config = dict(
    d_model=192,
    n_head=4,
    d_mlp=768,
    norm='rmsnorm',
    attn_scale=0.125,
    tie_embeddings=False,
    init_std_down=0.0,
    grad_clip=2.0,
    steps=2273,
)
Each number is 50 + 10 x the weight over its row's rms, rounded and kept within 0 to 99. Layers, rows and columns count from 0. The size before them is the row's rms in percent of the matrix's.

# gate: layer 2 MLP gate, 768x192, rms 0.125, rows 98-114, columns 64-127
# up: layer 2 MLP up, 768x192, rms 0.125, rows 98-113, columns 64-127
# down: layer 2 MLP down (transposed), 768x192, rms 0.111, rows 98-113, columns 64-127
gate98 090:60 30 59 54 44 49 43 52 40 48 48 49 50 61 61 46 50 48 67 41 56 40 41 38 38 51 58 50 48 34 44 56 44 47 51 51 53 30 50 54 38 66 57 57 49 41 49 39 43 71 39 60 51 34 49 54 73 51 61 49 44 64 54 49
up98 092:62 53 54 59 25 51 47 56 43 42 49 37 64 40 83 56 48 60 74 40 43 42 41 32 47 48 57 46 42 36 42 42 38 55 44 49 40 30 46 60 47 55 54 61 64 43 62 29 44 51 63 64 49 50 59 62 59 38 57 57 56 54 54 46
down98 099:33 52 62 37 49 54 43 56 60 60 72 59 57 43 40 54 58 34 55 59 63 51 56 52 40 65 46 38 24 54 48 52 54 56 62 57 55 56 41 53 57 54 49 37 48 44 42 74 60 64 50 36 40 46 61 56 49 52 40 33 48 55 78 47
gate99 099:52 43 37 50 56 66 45 48 50 49 41 41 46 44 32 59 60 51 38 60 30 61 48 44 72 50 47 61 29 38 56 51 31 42 63 54 53 47 59 37 43 54 41 65 32 43 60 49 28 44 52 52 41 53 42 46 57 47 55 55 42 31 50 43
up99 101:64 43 54 52 38 55 37 53 48 45 38 40 57 48 49 47 60 57 60 53 63 38 41 43 44 52 51 52 37 66 38 60 59 48 43 55 34 48 49 50 49 52 59 61 67 63 45 55 49 46 55 48 52 43 59 46 41 53 58 52 69 54 35 63
down99 098:29 63 51 38 26 48 37 43 58 51 61 49 24 49 64 71 36 49 64 55 59 44 29 33 52 54 53 52 61 45 45 44 53 49 67 55 37 51 54 48 59 48 44 42 53 56 51 49 60 56 55 55 52 38 72 60 41 39 40 41 52 41 42 43
gate100 090:52 45 67 52 48 49 42 63 52 54 43 34 41 33 56 50 42 42 60 49 44 55 55 40 66 59 49 46 44 58 71 62 56 32 34 63 54 46 54 35 62 54 38 52 65 63 49 46 49 49 58 36 36 63 41 39 53 58 46 68 61 33 63 34
up100 092:51 60 51 37 61 52 47 44 44 33 48 63 65 60 60 43 43 64 40 42 60 48 59 46 28 45 54 54 56 33 41 48 45 55 63 22 38 59 49 52 53 49 54 48 40 65 55 46 46 40 41 59 58 38 49 64 61 47 60 43 43 72 59 60
down100 096:56 42 44 49 54 42 39 49 42 44 48 28 45 57 46 49 64 51 38 70 52 57 36 47 47 59 42 50 53 38 45 47 55 50 62 35 55 66 55 39 29 69 61 52 45 46 57 61 55 46 36 62 60 57 44 60 56 46 44 49 41 59 40 52
gate101 107:54 51 64 35 47 72 47 50 57 60 40 51 65 40 49 47 37 45 59 30 48 63 53 45 71 55 59 40 53 42 68 48 44 49 49 31 51 51 49 60 58 65 62 64 50 54 48 61 52 54 62 59 56 52 69 73 50 67 39 45 50 48 39 48
up101 102:53 56 42 41 63 51 57 41 56 36 38 62 42 63 49 50 48 52 38 36 57 49 52 62 40 49 50 56 38 41 46 63 64 39 45 56 64 46 54 49 42 55 54 56 39 45 51 42 57 51 44 44 55 65 45 44 45 33 47 57 48 48 66 53
down101 099:72 58 51 52 56 51 50 49 49 39 49 68 57 41 45 55 38 67 38 35 72 70 67 53 49 56 61 50 66 50 54 46 71 55 40 54 54 32 51 53 27 46 57 61 67 53 38 31 58 55 29 45 44 58 57 54 51 43 51 46 56 53 46 60
gate102 095:36 54 60 53 56 49 57 41 26 59 48 50 40 43 45 56 37 67 40 38 54 59 62 49 47 70 52 58 55 62 44 51 55 28 48 66 56 41 41 60 51 51 47 54 27 39 54 51 33 73 63 51 52 56 45 55 56 52 62 40 45 46 43 31
up102 099:44 56 70 60 40 57 51 32 66 48 56 67 26 43 35 61 44 44 50 46 54 56 38 45 47 49 48 52 49 43 45 54 36 52 56 49 38 50 32 76 52 56 54 50 53 53 67 46 41 50 71 32 52 68 51 51 43 44 53 42 44 43 40 37
down102 097:48 58 49 47 38 54 37 61 59 41 78 59 46 42 62 44 41 40 65 49 41 55 46 36 31 42 65 35 54 48 44 73 50 51 51 30 35 41 42 40 45 48 41 58 49 45 57 54 47 37 65 52 43 59 61 51 55 38 54 53 36 56 61 67
gate103 105:49 50 34 43 39 50 55 37 40 61 27 68 46 46 46 43 41 46 51 47 48 57 54 53 46 47 41 47 41 45 44 65 41 56 43 56 68 59 60 60 43 40 66 43 51 50 52 63 47 59 67 48 35 39 54 38 62 57 51 39 64 55 54 60
up103 101:45 56 56 58 48 54 44 45 51 55 38 70 35 49 62 50 66 46 58 60 54 30 47 61 61 56 34 52 49 40 43 41 49 46 43 66 49 60 47 48 56 35 43 58 46 45 52 54 76 54 39 50 49 33 59 60 47 53 60 46 59 45 77 37
down103 105:55 48 45 44 30 57 52 57 31 43 61 62 56 61 71 51 54 53 47 58 50 39 50 56 40 47 40 34 35 50 65 35 43 51 59 52 37 44 49 53 55 45 57 57 59 48 33 48 44 54 54 52 40 66 64 54 45 45 42 40 44 21 45 38
gate104 098:64 64 65 75 63 55 58 51 45 53 66 38 55 49 55 44 43 59 56 42 38 57 45 54 47 71 46 48 36 45 68 35 42 61 64 54 59 56 51 50 39 47 53 57 58 39 60 63 55 76 46 68 51 41 59 53 67 41 54 39 45 62 48 67
up104 098:52 56 56 45 44 69 36 41 39 48 58 54 55 37 44 50 50 53 38 48 41 39 63 60 72 38 41 50 35 37 48 40 44 71 55 58 71 38 59 58 28 67 45 37 52 47 59 53 49 45 40 55 65 52 69 51 54 42 64 46 46 57 58 53
down104 098:43 57 54 51 34 61 68 46 54 55 39 36 56 69 39 43 70 40 65 56 49 59 65 40 58 60 44 49 34 52 48 64 42 64 50 59 32 57 53 67 58 43 35 44 54 45 46 54 36 54 59 40 63 49 26 52 54 44 61 36 29 45 47 71
gate105 098:54 65 56 70 52 44 62 37 50 42 48 56 42 59 32 56 54 71 43 55 56 64 63 40 45 41 67 34 40 70 43 44 47 42 51 53 39 44 58 49 42 37 24 53 36 62 61 61 60 54 52 65 52 33 43 74 55 32 49 56 59 62 46 56
up105 098:50 53 49 41 58 44 62 47 65 43 44 42 37 47 58 56 55 41 52 54 54 41 41 61 71 58 50 45 47 40 52 49 63 38 45 51 56 46 38 53 37 77 57 34 31 49 59 50 41 37 42 38 34 63 53 43 38 58 49 59 35 38 22 59
down105 096:56 52 61 54 62 72 56 43 61 62 45 66 63 54 60 55 58 69 56 38 49 41 52 54 65 41 51 46 41 68 59 36 52 32 59 53 63 42 61 44 54 67 40 48 50 64 30 49 58 56 45 48 52 50 54 56 65 41 45 58 55 61 27 54
gate106 103:36 51 49 58 54 45 49 63 47 61 52 57 49 52 61 53 49 31 45 51 44 42 44 80 45 41 48 41 59 46 42 67 59 54 58 48 24 45 27 61 51 56 49 57 53 54 50 72 40 47 62 61 42 50 45 42 57 34 28 46 38 48 32 40
up106 097:45 63 39 46 35 44 49 60 47 55 39 47 64 47 42 26 44 40 45 63 45 37 47 53 50 67 46 51 60 62 46 70 49 42 33 52 43 50 43 26 51 46 44 61 47 56 50 65 48 36 59 57 44 69 71 48 47 39 39 57 43 51 36 49
down106 102:45 43 52 38 52 51 44 44 43 61 43 50 43 65 43 74 60 42 60 47 50 47 64 45 35 37 32 40 44 63 49 78 60 53 54 64 48 53 51 58 45 56 48 66 47 41 52 45 67 50 56 60 53 34 28 27 36 45 41 55 47 56 53 50
gate107 105:55 45 56 53 43 49 37 56 60 39 32 46 47 48 48 37 57 43 47 55 35 45 46 51 58 43 48 65 47 39 43 49 46 43 59 67 52 52 40 44 54 40 60 45 44 38 64 40 46 43 58 50 53 56 65 63 50 47 65 40 34 64 68 49
up107 098:49 57 58 45 65 52 68 60 63 47 45 71 42 44 61 29 40 46 49 59 39 54 37 54 38 43 47 58 42 57 49 51 49 46 57 51 54 55 45 54 34 36 57 60 50 47 55 45 74 54 63 37 45 40 33 44 58 34 55 40 60 34 56 69
down107 100:51 43 67 42 62 55 49 38 62 43 60 55 31 59 48 57 69 42 61 56 65 57 53 61 49 45 54 29 63 47 55 59 51 27 49 56 53 45 55 52 49 65 42 41 43 55 46 48 43 50 62 36 59 60 60 42 53 46 58 47 31 52 77 31
gate108 106:56 49 49 46 41 28 65 47 36 53 35 24 36 61 43 56 60 47 63 68 38 40 49 49 40 44 59 35 51 51 48 36 38 46 38 38 54 38 45 55 62 51 40 44 50 70 41 63 56 51 37 33 48 46 49 29 58 47 46 56 41 59 41 43
up108 101:44 41 47 59 49 59 50 58 41 58 55 65 56 39 65 61 43 50 46 42 51 54 61 44 49 43 45 47 48 67 40 60 65 73 52 42 57 32 37 61 34 33 48 56 48 58 50 48 54 69 56 64 53 37 47 73 44 44 45 48 67 54 60 52
down108 101:60 44 53 52 34 61 51 58 29 59 32 30 36 66 66 56 61 55 34 60 44 48 67 50 46 50 59 53 43 66 62 29 60 38 54 45 57 51 48 59 54 47 43 21 43 60 42 55 74 60 51 60 65 34 36 35 58 28 40 60 56 62 48 35
gate109 099:41 46 48 67 46 45 29 46 63 43 62 36 48 51 43 59 31 54 51 63 28 40 52 37 64 62 42 49 64 54 60 42 41 66 77 44 49 53 49 62 49 50 52 56 55 39 46 53 40 53 59 41 56 60 64 46 39 50 50 54 45 66 47 32
up109 100:55 33 37 64 51 43 45 37 50 33 49 54 35 45 55 33 27 59 38 42 49 62 51 60 70 49 54 35 64 64 24 55 51 45 60 54 59 22 52 37 61 53 60 47 38 45 52 50 35 62 32 52 50 45 46 58 56 53 46 61 44 58 50 53
down109 103:59 62 63 40 66 44 34 60 22 58 35 54 57 54 37 54 54 60 48 48 64 42 52 59 70 50 52 44 45 53 60 53 55 59 54 36 52 33 52 44 51 47 45 55 58 55 55 54 51 56 42 48 49 32 53 41 59 36 50 44 53 50 54 51
gate110 105:52 47 57 50 37 45 30 62 44 44 40 54 55 60 59 59 58 52 36 63 39 43 57 33 55 57 51 53 46 60 45 45 45 40 57 47 51 44 52 58 50 41 60 45 56 69 56 43 36 42 44 31 39 31 56 55 54 49 62 40 58 59 45 69
up110 101:62 55 60 49 51 43 38 52 50 32 51 52 68 51 73 31 53 59 62 43 58 57 40 46 35 38 62 49 49 55 50 63 52 49 45 56 49 42 53 41 49 42 48 46 64 62 46 48 59 38 24 46 48 33 51 44 48 35 59 56 47 59 62 52
down110 104:54 57 56 49 58 54 43 56 43 40 58 58 49 55 52 37 47 47 52 72 39 59 46 55 42 43 65 61 46 38 47 53 34 56 58 39 60 40 48 53 36 57 58 49 52 48 40 41 34 49 31 65 43 48 49 52 47 80 49 47 47 57 67 37
gate111 100:80 46 54 34 56 51 62 45 46 57 41 44 64 51 51 53 37 70 64 57 52 60 46 48 50 43 62 39 65 50 33 53 41 36 38 41 49 41 62 45 63 64 36 49 45 52 54 56 58 39 35 51 38 63 50 49 48 38 45 35 42 53 45 40
up111 100:59 23 76 66 63 56 45 40 57 40 54 51 49 56 65 52 58 55 42 47 58 62 47 50 50 41 31 39 69 49 48 62 51 53 47 46 43 70 63 63 46 54 42 34 70 41 68 57 63 61 47 55 54 64 58 45 49 51 29 39 50 36 46 64
down111 097:54 62 41 31 57 55 62 43 34 41 38 62 51 58 48 58 44 59 44 51 42 36 50 57 50 50 46 28 54 46 46 49 40 44 48 44 59 55 61 54 70 49 43 57 52 47 39 57 55 43 34 52 56 61 41 58 53 50 52 70 36 25 52 49
gate112 094:52 51 36 30 52 58 50 39 55 65 45 54 61 56 50 47 55 35 61 44 62 46 50 51 43 66 54 31 59 51 60 49 64 54 30 59 34 55 56 59 47 45 73 60 58 40 64 49 59 63 51 51 40 57 55 49 63 41 42 45 41 53 40 52
up112 094:66 56 48 49 56 47 51 45 23 39 45 60 53 48 47 60 28 70 66 46 53 43 47 48 54 42 64 48 59 51 61 62 50 51 36 63 54 41 50 43 33 33 49 67 62 44 58 73 51 58 53 40 47 63 52 55 41 38 53 54 65 57 49 49
down112 100:37 34 51 48 56 44 79 41 38 66 43 48 47 33 54 49 66 55 50 61 46 38 63 54 56 50 46 63 54 55 61 42 48 54 52 29 42 49 50 42 58 51 52 50 60 53 45 44 38 42 48 53 51 70 46 37 51 60 66 45 63 34 46 51
gate113 089:37 66 58 56 42 56 31 51 52 36 62 45 56 51 69 45 55 63 54 37 56 43 61 71 56 55 52 57 49 57 60 42 39 37 52 55 54 60 40 53 41 47 50 43 61 45 51 51 44 54 33 59 50 61 56 48 48 61 58 53 54 48 51 43
up113 095:38 49 58 34 46 31 63 38 51 39 34 57 49 65 55 33 39 63 44 52 38 22 59 54 47 47 53 64 47 59 50 51 60 50 55 55 68 47 45 54 64 59 62 61 65 64 61 62 57 50 43 63 56 41 58 39 47 45 55 45 43 44 29 35
down113 095:48 49 48 40 63 37 62 53 51 69 50 56 55 51 52 46 47 30 55 57 22 47 34 33 33 47 48 54 37 39 47 61 50 56 44 29 45 44 60 56 35 67 57 69 42 51 49 38 59 31 71 49 57 37 59 60 55 40 39 51 26 49 47 66
gate114 089:43 60 35 36 54 50 32 50 43 48 50 52 42 44 36 44 60 54 54 37 58 50 35 47 52 53 51 37 43 61 55 45 51 62 34 64 57 36 45 59 55 43 37 51 44 37 51 36 48 47 34 57 56 57 45 70 58 45 39 58 54 60 45 51